python train.py --num_hidden_layers=11 --hidden_size=256 --num_attention_heads=2 --num_key_value_heads=2 --head_dim=128 --intermediate_size=1024 --vocab_size=1024 --hidden_act="tanh_gelu" --norm="layernorm" --norm_place="pre" --norm_eps=1e-05 --positions="learned" --qk_norm=false --attn_scale=0.0884 --bias="all" --tie_word_embeddings=true --parallel_block=false --init="normal" --init_std_qkv=0.0186 --init_std_o=0.00396 --init_std_up=0.0186 --init_std_down=0.00396 --init_mimetic=0.7 --optimizer="soap_variant" --learning_rate=0.00289 --lr_mult_o=1.11 --beta1=0.95 --beta2=0.99 --lr_head=0.00459 --max_grad_norm=0.5 --warmup_steps=200 --schedule="cos" --final_lr_fraction=0.1 --batch_tokens=65536 --max_seq_len=512 --doc_mask=false --train_tokens=230700000 --max_steps=3521 --dataset="wikipedia_en"
Each number is 500 + 25 x the weight over its row's rms, rounded and kept within 0 to 999. Layers, rows and columns count from 0. Numbers have three digits each. The size before them is the row's rms in percent of the matrix's.

# v: layer 2 attention value, 256x256, rms 0.0752, rows 23-47, columns 128-255
# o: layer 2 attention output (transposed), 256x256, rms 0.0589, rows 23-46, columns 128-255
v23 112:531525461483489524563517495453515500509528525486451547485529527553532474508543493496511518445523563520479517531480496509554483488487487505490499512471541479513537473501529499502500497548527496494506502493478427487517490473473516508506463476506549548476458470521534504476516479535518520531498481555518484519498458476548520540529509488523492468488482515476488424464492471502548517428508
o23 107:480460511491545499484490504558461520489549478557546474499452466456509535482471485515489465499464438491475508459499571526459507522510465501536478503491525500491476483505505504482506477484504507499497509506513495494479508515505524512517475514488489482476558479486489493530471503496477502508465531518476534503478480538436508461464499482488506523519522482548508512510525507509495493539491
v24 107:490526466514479496511488497471506535517483484476460501501521482514493526535510503526523480465493515497489508504472447489536475516507484522470500498481515539461515504472498549450515470567533502512472508518502520501519477523480506507516431483457571541527474474496522513479556509480477519494490545482489497534547529508512500509520511480497483499507479518498490543456482482520513511461525
o24 102:468468515488500512502503489528499501476531516508530496519475525505498470476518481518463532527495476530502505454506536524511491465496476494529534489498523483495487491536496392547510528485523495481535471502507488503464486494507477506499536493518522472458511524496485507503420466507492495516484463513494475491469468499474497475493517511502491498528527507562469489519492501498490482525492
v25 118:526467411524486508549496502483484522482523514513468525520468513535508501538508513504527515479548496530487529517543523492501489472499486474527509450520521451469553469482505526481514514511540483468516458514468432476489439509471533467468450497482537551501511483515508475491456478535459497475498522531471546501480484487502491550542526509500502480488487482514525501501462514498553500488503
o25 110:462477555454502488492535517489475479472472495540510508456487487456488499458506487502472440473435497453500504517502455509480496508488498525499505514507461525537488507485495535501506461517449489510520516490544517487534561529555472504516535505508498453496493532499476531499509527479518505543492468475520468509493499530478485462463492460522480509526524522492450428502531513498558492527489
v26 113:535492487500515490545472498537473526460537453441546510498501531493489490495457518499485480473518513438556504550495522508478469456487509504505505468471475459484483480504483534538490496500492522510510492570481460481503502496478479506519482485488539498534490475500459492470465491500496463450517504478496493528513490492510461493527471528462454535498552509517524528482500479534489525490475
o26 102:497493508512481518436526490468502518519473542597480504503492496516519514511522495519496512493466533517459526497533510450524521553510497506493487513541519507476502512460513497535519481485481496504496498509497495504461505506542511489492507544472511487493484524515547536507493493518501487546507497543479518487487511520499523524496507471547531484487449518497440475552481504490486502514471
v27 111:480478546472511481482509465538499553513512501495503483493500516514465507522508499480485513511450508456498525477475501539466498519470510503479505509506480522549510505493442489513442520513462540512490539503481529510446502514480481553550493494547524508491519520491485465540477449529549524548467470503521482472524469519524501438537512507519500494497556509486506534543504476460460482495498
o27 114:538530440540513493544460541479508462476490481526499522538490496483518499500513488505519502482547467507514504512480530467504520485501539494513520474472504495457520529509511510494550507496520460506461508504482527511545498506536512463459493512480506496535469478527524497453493527521488502441500531509465527478522502495469496505481471513493464523492463490508500493488496564503501514509481
v28 107:480470585538470512512491478534474506520453459456497496516494488479471470491468513502529502514428515477519539524494470501499512509531500543475463492449476488463513483512530495466474546498497497516548532459554520529485498491502466491473495511505452514508482477510490512524477515491533467483533496500525462521458505527499498471487542541488529504460523505518535477483489480509480501516492
o28 113:513518452435524479499493491493536530486525534485492484495537491554466563519524524510439523472572503493471523486520494496459492489515495468486506501522511512534486531527466505498498502520517528491487487527462500498523538457514521461483521498453516506481525510483475495489540511516505494519478531501479511504518504533500514515498506530496509516494499483493501529486489503481498513476495
v29 109:534503456506523486543486497466531492459574508504514556533489474468488557495484473526494497490512486498480502522504519540515510459489473499475500503508512468456504471460472519467527511481506519486509484514494496501510492509539519442464526450496465515475460501496475473480510470524518500485509509459494455519473497462537509540508519512490529521495470529499473472525458521515534482481517
o29 103:498485520517504523497533503507475528529489475516483503477516484506517457523483542476524553514491491452499514469496492489493495535495501521542537544488498529501483515532514483523463456479516433510462531510505489459473520469494461532514493491527544481505510501496486522515497524507501473515531494561505589469516511520437472488484454473512465502486534485474500505505484490517460505483551
v30 109:499476517533520496440497468484508511533525500525482480504482503466487472504472489529470468531458472536495493490508488508460524534481477491513504480483512478563459516510521512491496479506489503466475485481502571488488527441529506509499527472497462496480546509488505455483515473485508496509513476467505499488521524524495518503514470503511512537451473496507472524574505530484506470454536
o30 109:447512476483504460537487536507517454447497509464518473474514507516496509501528517494507543513537522507514506506493516501526501465505549494486545507481475507440549504520478452524500518537527461518489510476466477528504492493477521520505477528501511504518509497511511498489480521524496504511497435512498465490499459457536506485496508505473512513519495498467496484478495513469487546530485
v31 111:488470470485497507490496506473522529510518484490524466510485490517508526531465501489523493479513464508520480509466480432478489501515485545495503513534450509455502468496498549524550506548526522517525466472523517479523518528480463502504509483461526471543489482483496547464522501449459563449499490495472551487515500505473494462520527514504419494512506458474505550489552470487502490479485
o31 107:491476517546464494477535521482460471518468504525476503482464486506522467524520476530464507509505547475504499515543492530528473538483523489459489468472513505539481534489518498436476482454441469486484491550489492503502495495472535463469505477503495522472522547523516487559507514523543491518470516492528438514490505522518463529484512466523532489482475537562471462485463490484476505499477
v32 106:522493535521490489482485472503466511463462544505545513489445494495504476463463459455514495468563488474522506500502535516471499514493552512513509503477517547500489516496497521549522473474520509487469502477508498515500480568542460493509500525490530478495502497493444513503490500445464523513499507506479485524462466548483471495491511479510451522505487511515513516501519532537490500543491
o32 124:498543499500460503496537501456528514501522479490474474506497504553534550553543552531539490555481481481513525486472438481546520491515495485488447520510431512520488517493530508534497507494475522483515501529473494478467541466477538479469504473469441523510479471497499496528498490516540484473534507470506463470516503494534515532512488505506466490499498511486529494495503524484487506498513
v33 109:435521483527496505483515480501471554488561488498484535520453469486483526464494479493527502521456506495521499544465515483537518485487485522483512488550490518472477524491551471480464502509535517498476463499508505465507516518520494499527512488499513436488497529470494482510533525507500516516515526478493524480503464471524509505540510513530463529479442517507489490531518514503481499515518
o33 099:577504505481491479510474504503539481529448481501500507460538492482472490514477529487493510526548503490499521478507497512481477533500523514532477508477509477490522528523480528503484515475499456502515522486468490503493517520491518505449488474505526527484466451511502484457483481492501486482510476538474501505526488503461464491511507459483465490505541504482504511475482512488504522498519
v34 118:539529531492487526501469447548496484484486543520486512511508504456467519471475462475532506490499518514516511469513516486477491541510469503482510507546468481484475524494489532486526468506517527478483534457504513522526464546508474525506492512492505447518554491470498523503532502467508468464485500496514555479478545505490516556514519492497527555549464529528456467506487507482470482566513
o34 113:449491533480519467511509540404502517510494486464498499466496505495529525515532531509481497553492514509470504545488483509539506469489542488511466518481537499510524534489509488511509517504464482506478444527518474506507488507492521510506529482483494550504429486501522468512462472515467526506538500465489460501498502481567523471496473504480489452435544501465533544504535505500501512482511
v35 106:503537497456467522503504523516499510481520483545504506525484489492493531442498517448498512500505496503486507525498454498466521538516514501505506565491526507467490493481503480491533530536481533472484539474491480512525441541508503454506519502530472513485523491485474487480486509469493469487467500525471516495483496515520542506499484486475517546534464542513486483484495509517476493497470
o35 090:519472488541531532502463471460474473512495511465524541504537521516502480512536486512513538503483492516505528463484505517519485455483469513499506496498492496513468521517511504493467489456493499521503487540528472480448509488488492500514501443460534490499442496481517525549507497523501485494540495482531505470487532497462475486477482521514502457469509475475522513498530524506493519509521
v36 108:480517485530514537503476493490510528522532441483503500494474499505497475493509518494507506484493501473435504469511508478530500458507512486474498528501504489511480517517517491473463479475512476481503467494472551490528513485471470471494474454474466504476516507452501484493488435556497515541538496502546506480470482533523525495533516510518530486519426441557516476509520523556464507468525
o36 092:511481529467508482483491500546507520491474559500496535508518467493481529521487493498509519530476478488551490542494478479496528540505504491545514434511502496463555514495482499484484492488490522493496516481515430494480514488520489495481459517563548520521529459512520515484500555486502485499519510493450524506565476471491511495520492449488452521454524489471482531507506491488529528511514
v37 110:546499500526495457475529498450522478497499488512463521500534511501488507494461477508507489515523543535501490520494493473507493516483483475491489469500517481506542532502471472484507486476563512509492483508482524514549478540490517484489484539475493495521487552484466476475488561474475517473462492436469498508498477504439496531507503498473500506498501537463487506543488478500498466550468
o37 104:477486534484498528524469488518490514523480526523486504468475478465536488486494519515480486500497491462496508503498505508509493449486564501499524546451468524543457467472526516521512458540503497544502501469498506481472506530489477529560541464469495490557531511522494519522500470510497490506522480521539493512498517504550474504517509498520536520495520476532504492503477510484533475516496
v38 111:507459481451507492474505462463536503494484552534530481504510515475471522530496500495461473519498441545500512471506507537497532557488486496481500520531500474512490475482472476545523501499470462450469545497503524518466489508505500474458467507524449486501556540472479478501515463504492519474472499500496518473506526495499505478464492519470549497519461471484497512509505504492510473515523
o38 100:458524508532537520541477527494484469510510512440485517545507496513494444491524526465536551531483529496523474519493489478518481510491555488495520528500517473510466502507515501435467460505557492512489474485522496494543498543463461517529513493493525508484480494512502490510472561507486491489501473485493498501498482471522514525474475503502525463460523509528511493522504524464508475497477
v39 104:521433486546562508498490468528505463467497447514507495510483531465504531513495489522481461526499494488525476480535517544469522518463520469496566455510493505516520519485468512516494549472448460476484481518507518525472488477520454476503492482500482532505511521468475464498487490496527526461506468460534464525490482499465450499492493548491489467504511481526526514539501503499489463553519
o39 088:504525500484444523483507499491515499516478491502500472508512488515499467506502494483508488482481499526465518548498483452532486494516471528481476551479486525522487481475497513509519495518523528496502526488493510490516554514507506472526514532486529483502480475562484505504505490527530528499483479486461472461525486487532511461477506474515516503527508507482488514469498492450520520481495
v40 096:442494492487515468500469470535495485493529497481508484515538496499551526539478489531495448490502462484463461488556513479545487475512496477524513482487484512505500489483496517489450512524515513522507487531518524515522465519539487503497529515536526543474462550516506513527489483458503505451474505485519466512501498502497470465448499521513471514505520487521494497481524491508558510520484
o40 100:534505517512491535486510488469515499468487505506507485532520508495471465466502502466492554544479515500511507503496472499456505503497512536457481497515511505489487514494517468505540463482470513504505491468474481498458479458488492501491472501513479500545496498476509513523486500529522499507548499518478550502521535485475527559487504438519519487502511529506499492540448513487452479517490
v41 103:506518499497509486535441483509452458518449503497482448502513510474496513539520525490508476480493514492533487516564508502508497505499512484455491517514467475491457522519531451518508496504478481503493529496520539450488476472524476500467479472468473536522479493516542516476489482510507508451554507485506502507487502524531506474496532545490494450495493466500504495474505506479515489500531
o41 090:483465478488502521481552551488514501487504519487478516499505492522464530493483488508519505525489498544462488514507491487513510512512508523505523464479534499454510457477477505438507504516495535489498462457488495586531521516461481512511483549493519463447495458512478532508531517535496526538434513457502469526492519532519498505494508498478506478520477515506496484510513466547507505498480
v42 118:519489546508509441447503495522526484497455515485516479543507516540531493509484477507493469511529485497499523480522514543548510506521490491494505473460456493476540502493508485531548479512471503518480488516519507541481489513495485495435434501502504477467521497506470479476527504476491497484508546496511498506497524513517431530464468534465509500476448499500486550517490507521502459546503
o42 110:471488469498453588517476482490504538533492517490498504505517513515468547505525489485498534516534513476497509541456509442478490493489503429469488538507489477539487471507505479477458493450534525510493520489527494458529458486515493483522512532475506512523494492511501499486478488516532501494490480496495496514479508533478547509499538504522507479461553534495549493495482479482508547532493
v43 118:504464504505495474489464483465477518489465535474547498488478487516517502525471511536465477513504463514523522481553584501520498498524488452524505463466502486507504470513500504538468487477528516495475475523476524524480475512495502521408471512471508493493488547478500469535468522494496498531486542456462516471462507502461444496489513492538541517477487455548507511513472550518504492530498
o43 117:471525524503488531525478485520486482529487514502482481542528560486480470500539512455472491526502466469512512546463442504485520466477562502452514503527513508504527497489511516479516503506494503502507532473491466484519528489528495495542551533484482536485527512515502511511539491511498502450478459526564481546537518519557502516523512477474457508470517512479496442489510479462515508488494
v44 125:480537503544503467462511505451470524505526449509463492524482490508468512483483522511507536531463496513492525513482472457532483494508491462503498504489498481495478518506518459425505474528525521508476500502430547522505521531467490493518478495451472478531529525483505462490497481506460526495493533483519512481509501527484536508552482506473533511474422499507509530540481527531475502504507
o44 120:527460501446489486570454491520522509519457549499496534482503508462506509533501485509505501509519492456506497509509503551520514505480533492536553467505521519485513509484473531519484512484517472492513521473536480506504504474529452529455515496517525490509500479505497536484473543498511478523483444509472471570489471482506519523472561523469467512506566501518472528460488522499521518504519
v45 116:472464489482508514509503512451513526516533517512489511511532460565518512522514534507481488488498542485529514541483481499492527438490485496436502529523540477500530478493501451498504520511475502510476500554503500462506480521487491501493455478469486489491502516486490528471476482520500489539482496478460490406502488493468515540473508513524490479487480442547525500498493454504526476488494
o45 101:505438516498519497487477493537458485504489467534485508525476524458493506478553470516529519466501450526489505481530548473468524524491515506536500542490496492517520473468498535472510452508523524493513513457518513495523496506524521507501512502506528526461496468518495458522560510490525487462484499488533528540496510507498476472494491477477525499509549507447476483527492515482500508461494
v46 108:532541520458487476543492530504525500485487520508482528512511498517481470488534466484515505467545563465537499541515487526528463487475523484453492525489525462462561499501501444500516494474479509527493534505486488494518490524531492442494525533487488486497481461500494523484498499493508501492507503509505488511496483492535528508502533527430467468541498491487498474472479486497494493506465
o46 081:489498482493502575463544474535525525526513491496473497489485456519508542480458521513565529496474482531457497465461474470488533481526490503528469501466473533518455512512510539489496470487511533493517493505519518500501471500453496520491478470507507486511521495512478477501473534504485488516511571486507499526485502522485499503512479505537528539471491500517560503559520505544523485465525
v47 111:547492492510530490496482487461516521504496483464514543512486535512488480458521468523491496474486525472513489490489535561496524467466506531468509466511511503500536529473461526533476508451501535479474460519530449512464458525514511467476456506468461491474495497485452482483492477477485503500499529496500483517496471501505451513509539532444489476481471499527511510517508508516455524558499